From a checkpoint of a small transformer trained on Wikipedia: 17 layers, 53.7M parameters.
Each number is 128 + 32 x the weight over its row's rms, rounded and kept within 0 to 255. Layers, rows and columns count from 0. Numbers have three digits each. The size before them is the row's rms in percent of the matrix's.

# layer 9 attention output (transposed), 512x512, rms 0.0339, rows 59-122,186-249, columns 416-447
092:147146097168017170122109121171143150198138103128120101080105160136128151124143143088133118121173
091:097125037146135128154117180143180079138116150169108106096107131103122183125115103113114110111143
097:163112134129174169183128121158157173123125140170081111163136133128127110125094132034100094146143
097:071124115124138141125160108168137067117065133122124079103155126160116183105120138111146169121146
088:101106162128132098125134159110107115081159133122062096135094161130157168122164146116086173100113
086:135137104047096110089164147108149095157104120102151086093139113150106087135132187118105125119135
089:168118115122138097133126196096112142084133149186111115172108133093183123083147139108094126174122
092:132098213087074125110134169130140102125100137162155137131154109120104117146135179087115093038097
095:170101147152123097168155196071152142100117097125134132132096124128100146157140149095132140105157
094:104173129154105171127145048103139117133141125160110077127156101146053157105131140133200112173123
085:129144040133097139126126112121164098144123187140164142142094122093104107135195049134085174161109
101:152176105128154102160083127174113171115121118124160120157161147110173138098089127076060141143157
089:121081153133137133145129179127121147103122095198139134036125101104126075112091169173143098107169
096:148178138138133160157109169115126174155141089203173159082051111098114148173107155091117113133139
082:145093118133146124126115255151131081124130137214146096139153183126105140137134106141092089075134
095:090092165112156105173096096124116138167114134136101212162150137096112151168119125098047106149035
080:099158167184110145152130088091116117127097160113141108100141178141120112114111131152072121140133
087:137133126152111118139171069092142138164159174116121118116079082130144078090150131147171206138105
080:130107128100109141165137030116123153131137140069073145162128082149113149160097150153089188121107
091:138120167130189093133131121112124132126129164132134158151145143135083110120127090094126132161108
088:116089110125136141187066153092131127118146162146113132131111144093124158150100100100111122154142
087:194093126132126144145112142182110162157122095122124201158117167194147106141100153132139142118135
083:085152131185134119138092198163121169125176150134193102141135108142136098147177112097084154174095
083:101115153094124138166128137188122095063113131080213092124118105117048175158143142126101145096200
084:147135068126116119038136209068168115112120132179153072090100084142136128129131131115134129074157
083:178130161133112130121148079100110140141163086136106137121148070150172083114098140107171154113146
084:091141090075139105147058151102146102069112157167160174130093173123155197158104103132101075089140
090:116122144129156136150170253160137090137115155198146096132090105132081144094116110131148109179111
092:083098128096133081133174199153121146124079121078149127182164086170133075122131132142190096073132
085:100127132105150144087115198130109077103124129160107077059103171086147148086166171084156158126101
086:150171152154161093133144120137124151107140125093134183111068126180180095090154145153095179151057
083:113144136116154152142119208113130132116151127219173156130115124129096154148149149118104091132140
094:127122123061145151145187141158165117155083129148203148128142101084159149137129116064139137081130
089:121157127156090152094160219172118151123151148207160142147150147146162074135122112142156114143137
088:094126101093116103064053031162119051152134160118109124103130154150121114159155112126184131149121
092:108192128058103101039181096097097122155162099073087142173101164137151109129161154157129140194156
084:114121169120131147077113159199087076095182088120137089180108125145187111137179111133110124131113
085:144140191075129083085129097120100120139137060081166163182112107109114093082123095168158127142098
093:173174104116130119098161073096126120134094128114162137093163141168147166123099094159131159209135
089:132168110114134171100093064094152145066151079145119052068135112107176125075142135116158124120176
090:089091087164138129127154183168138107089110136117097110133193095154153179113160127123137170122113
085:107176066162154116108128203121129101109138150181133126078096095178167151105119132141127150154149
081:098102108126150123143095254114077183124115151210123185144133139087125145132101139153080164119109
089:150064115082143083118173213079153090135129204199141178167111158151114107091150141143073121130129
086:085142120166114105188122222153113148157124097168194136136119141125139131083185141135122095124120
086:144121140148122113090141176157117150115194081128146107144116133118147098121144095114097153094095
080:111083057120111155105157071095160068132105170092084073093113105120167150125141093146119173147149
090:126079186173122140116158032109146070145106116034090088090146091124107141106128135167162158119147
092:125174079113152111129078234102168102116141147172120163135091132131113167106120134148119163159129
084:146138162061119109166118126144097147152112126133121108122136108143195129205146142147089165085149
093:088160169119113164176114207143120141089085082171131116096160130154154203126141147116193109126130
083:119106151156113111167112036157148114140096126079105150173174094191101171185166119132155116112145
099:179101096131130104139086110121170090102097167120101082133117084140137177043077172088109194102127
086:082078110143129133139082061120107112109172091119144202160123156110086152162123118142138120114099
095:087089172144081096081130104123112085107166044156072164150170185067121142096135177115135114159155
089:154164126119140101118123024136137090158144125045097129135094129151120163127150079130130164182110
083:120129129182072135108133255103118106108133116200111059087145145130120122134104077135137086142142
091:108096077184127157101123208076095128157130139194060167120135145095086110167101085161126137172152
090:104083126044043136140110087135109167094064130109119097121173090100104094177174174119187140156111
090:173162081172175133130100085083151156164114197096131151145137103113128171125107079142139129145069
084:122100127198169121140127141042164153090088153144165147164119116102120151137096108120095121163070
088:151139140137127101117147060129098154103121161046178121143158176132126192105153103131112168131113
083:142180111101122097087201044162155104173185111075101139106089179119132092082103139116129105157123
091:108126160083137117193104099141103170117129054057125049111116144136159149091124195169138166109155
088:119130125099119137089124241144122124119145119165205127104138091163143159116121127127117090053125
090:082118176166058161078089185174108110126122137146082122100090145082081155072156107124088139157140
086:149114088131138155152149196132129084152114175203118119080148160082134181193069131137198124172095
087:168133119098114148123082146169085128103137168111103118121128069114077077157107163172129102174097
086:060131150135147151143092140100121143100137109096213104108133086120121191102097164144155109119165
085:102092165070188137130173155130096218090117095142167131122166122174150107139121127026119133085128
085:112111130155121122133123151057174114131090118111149143115143111163108080143152116081135155054121
096:107086082090136148114153221130098120103126193165170125145106150124156146106124140105114146154129
084:147129202107113114101141221102099103154150105137137117144145103070136102096118137139125067068091
088:114159109137176143154122134067136110135119151135170099152183130107162114154113148068191154116155
088:117184155191094148116174079126113097092135087108101134119136143149057144135097116136168115119123
088:087160091125086120076112071095141125096102166114141148103132101123115090123139155176134141081137
090:049104146148180107146089149150120175177118099119171133098131112102159095095136144155162134192115
096:117110186127123126084091150154052117070165135170141145141121165126165151162182067127106184066165
086:158058110130142125103134181132097154134076179163121152124125193147109168126116096095100101129188
085:112128131094080152106116255123168099096140091214140109141163167138112142138137124115121117077138
092:126149146185118143082109158118126117132105094162128122147179140085099159140108137128110072153131
089:164191145136117107122141135146181125111116116091113112082173142183114123165109083091125135081136
079:070128147107135088108106065120099158102127159094101193142117145176087101063130119141119145120146
091:166070135108139120176120000147102123170148149105083110150127098082162152073143141184158122195096
085:128091144124109094148095076090117194104184092100163132160184137110128088138140110160126077172102
091:158133117126171144162148176148127114108158153162115126112085132076136085123106090085182118147104
093:190187144115101173130123099153108086149140140076144138189136111148125122093105103146074163104142
086:156122128146093126140128193111143038127108190076156170084118091161152104143088138085084163082121
094:161140155108164157114092171134158102155140187109170093085107167146068167116125082121091108129145
085:184168143104135127120159173171183141105161158140164145144121112142146113103100169095159166059145
088:158112163114162133105092123145105151132136103173131188147139132093145127123141115129114097109077
090:161135131093149124097090165160107092019120115155106142120104161158120211102149123102076159083148
086:090165077126124122110146225146158097096156136214135079070095138135083161130107136128139095120100
087:117081161099170107146127104119086143120088134102130159175149086145141069131138188169172114100080
091:182148121110117089130153240127123114104089108184093131062123134102083123171175128139080127069099
083:131081107151136106168173006122167149145128158102092170119141104166144131103073098083113161120040
085:128143139145164154123077255128103136165154126191190144131138108140128152085161121124126066130144
090:145143111082138125091135164165128095119108144156116140145111117085105114094123101110078138108135
090:120144136123121102102133182141125127172098107206165132157137123140130084083096168172111082152148
092:150126133104121122092124041127115107119100152102157086170147121153125156118141112077085194080135
081:103092107144155080153100127151149109179134067160026108153106146149126074162163089150112123215103
087:151159143117080121112110177153152075116138141153103151143100130140115189131120101095059130096097
083:148155162057162120122147084090142144134142055065124142126176118165130084106173104150126157085105
091:187138147161142129132162006157119113170087153053153122130107162151149122094130098134119179136133
087:127141166132110101099118148112103156060124082103089135115119111105159132125094175140137141109151
094:104149132164134144153156152207121114103140129112119172076113132118129111099111157148174124141103
091:099105077173135090140120245140151089107109108224087119129135180135133155113097116121101145148150
084:120160136080144131114146203190083150123123126163179173133095136099106117096116130151050122115095
084:110105117113169136153137188120142163114141178160167112200141137149102126075139100140088155065105
086:098159141135085102091132255122111131152122150200147119157160124120097143103119158132143058117107
082:088125140165050118073137246111159180176118146237119104165149129137079092167112132162103092088099
096:154133116090121114118154124126178100161088208076160111138182113134130084110076121112092173127101
082:160121179129101113117130036120126065146129143111109116116086079141128120156106127174157113101133
087:175090144113112122139110236118145143146139186124165095114110126126113144167144138155147080164117
091:163053133109164102202121071097117181206115211158149126152141127110100144119171145196159101151104
092:136141130135107141128169160155141137128104082181142155092071118131116133121148111164096075116083
089:103114161176095120153147056162153083165087092097069131140132163169090154141125111121133145137130
083:103108179091044097115130138117095110064136126166087116122078130121073167109113116159106198131114
093:125130174143139124088142000079137134113150052113113158150108158098079129122200089131064139113146
083:065153164114155180128109135139122136070131027149179135097194125100189155141140098064185074076143
088:173111098095127101146131000103167132155101137054058112118157132145163201158170145116141159205101
087:121177120123079129127133255150143061132123129255113115082090109133145130120091146141139075117115
086:157176140151142158118162215150110099138132120173119140061059137147139141092153155101131167173141
094:073132126098125154106099103114095105097116079113113132121130073095147069163131144108099164113132
088:131105075155096146106137094108146167100105147125152166109118119176106180166152099151135163117129
082:072178095164101131151117192173112088101125139196118150166131166110193136200115064143154172156170
090:162126090098080166110161063138157155109108137049228147121136172151128165093116101078063183078127
095:128079124154141083131081051129134177103133109162077098196149145098119131112153077198132128165123
# layer 9 attention value, 256x512, rms 0.0238, rows 59-122, columns 416-447
095:163147177078156122165173108089123096125151162098106167212115093154115151188078116127140082160126
091:078113122115117111141101154106099132084161130120140111091075118174147050121117160170103139105111
097:114200149121152100112129086126173098173121083162150081121124151129123146112141100101128117118124
095:158092088126142113125124158157152168136171176108100185157059164087146130108124089224077137114136
088:154112096140090157121110120128144132175117189200136144079090105095092129159106087174118091123085
092:112172187171130121162120161150124241115156102097112128140117100129119159153147135180175122145164
094:131154089097117110140166137181080066162117163120137123143157118123069188111109114149155137106156
093:175235162136106149143145116158154216111117132134107128117098212144119154104169141121204114173120
092:100169075111109128116140126115092153089117157148138136117071159175184130110120146130142152123106
095:142082130054162122169082133204148142148110106093099148146116141139132140135150108082061120062179
090:131127107128185176168187116098140192082158139137123114116057153190129143139103114107077149163077
096:148118115130111158120166118119134078160172136085085169129089168154103145143109153127117105140102
091:117156086135140121166161117155104055157094109115106130108134113145134099120067099140055163142103
098:050120136082072102095129155071107110155077086145130112144171110158111172179151131128146163144118
092:109139127126100106186143087091130181096079192139127144111115063156174096121157122102137144144101
096:121183112106109130146174090137140177111197111138157155159105077154160121121174195103159137122160
087:134128142096118137148081088136200122154175164110077103137138116127157129063139151105170130160161
090:151125113136119116112138159152152124103071129135127092092191181121089174173100143154101171118110
089:081170150133135156090131085104172160096155118180165094135147155222145128156121108131192133170159
093:081132131144130161122159105183147159119102110142070127101145131117132117116148167054145151120166
094:127141171092138138157158165148099155148076100149137072125174131192161122112126206158124129024140
094:081116096104125171118148106076115080123075113130104092088098116110128136173148140126243152179157
087:097147122113090140090070111151135102147086118152080095152175117098094122119126168191168081173147
090:117109130140128111116155110113110094188173117176083170126163163164166128071149148138131122102131
091:138101172155142063153054147148123085127128125152073157112160182054134169144146136134094123160125
088:127087161181075071150160119146145178134135106074079105134145148136122158135085132187166148109187
092:172168097134122153160125148151152186183097124135059109156174101126149106095138152120099154166124
092:127096186114094113144157123116154149136081112114109162168152120116160102164101144170127190075179
092:172156134104139132131118119115108104138171108095108104108083121080153151127128093102062204178101
094:143171133119141181107109126063202218143163122148182171191111102183125159126059091158161123144145
095:077115109143093173116141139088143153119124139144140119125174131147128133147162105155154112112157
086:106091113154117120114190141137117096136161124088068096109131172125104152067103150158158165209092
091:131129154244148112134093141077102098127149090103121100127094147138080161176148128152110057141128
098:165094059097148139133093112130138096071114115119019124090065153081121126180148133090154177119100
092:103153175182106083178167132151167186107160160156108154098133109159116155141129140126112161131118
091:154111157181132139128088139136126099144132155135207122129169104129151216091073139137151173095099
092:113080096147151169112181100110097197148149095142112096096169119095158086134137143186149098185114
086:118052121158065160128161169133110155156117176080131161144145133135164192076081132110118124141106
095:029037137110130096167065166073141126104157107156088091178125159056130154106114126115109085127102
094:109122133090146179163104120113152117193101180129123177143121117101094123164086122137109109130126
092:188096141091145099143191145090124151123089132161108125160108157134157107159103099141068109058125
090:121093118087097140226090107153082124154152114121138145126090124156094050162193141161155144097106
087:134124104194115140100141103152149074059149125107141112095109141178192164134144125093173193142170
093:126143162168137139146129117112089135084136104153116141095100125086158210085141148108146217160101
090:116151191074181158126088080133120101122096154160096126098065087139109094177109125120163152112105
093:124112071078130155185118112101125101074154129152091167124098093115131094120139130111130146145140
094:127148138153114168157120135110150124127201094129117128155113117170123180130140155100147104138130
091:130150100143122149150132156087174202142134150129170180163134162122125096115124122101103123115153
095:116103173083155107130152142121111116123086130164168127154129135143110214057121145091135173137136
088:095189128144097112051142163129112154114150145118184095111124141136062104123120122106097136129134
095:146121131065128062077166135114130172145149114130159137166115160165099152118114112132121166136137
087:192159195139125107095155096123083161133149159097126114072112121084167115075113154123105099164137
094:086149116125151122174167134114129137189138114117148144153138150135133055126122112129178103159151
088:123142085078138137143149104154132122094075162121104093110147104181164111061030106154140140146148
094:171078074150135143137138151126145152173114146086099070180085142157135130139102112218105165120090
092:151138148153120158166152124109169215103111116157208125128136120116174112116110123156098122116111
088:138119134154152130171091154146136134089091127137124099217196108149142098157164152088149140115134
091:088089146115099100106096122129156098121155163124094109112175105129141102160131164156130081089078
095:163161130156160103142119155105127142185155114179151116115094202122094182139110086138142154094118
090:101146161119071112137160109158158169126147150129125117106132156127131061142128091066152103152110
089:146105182145124148087181143134067156159087154125122148074184145157109086128154175115128103112147
090:102146136120110120108121127154160146187075111109030150159107086144148107103135154112127121146130
093:155171174125120160171147156164132105157140087107144100075120064141111122183099174096128129121150
094:161149146127167147164145115135096062155110176138096141110129079122111035097132119118136095116087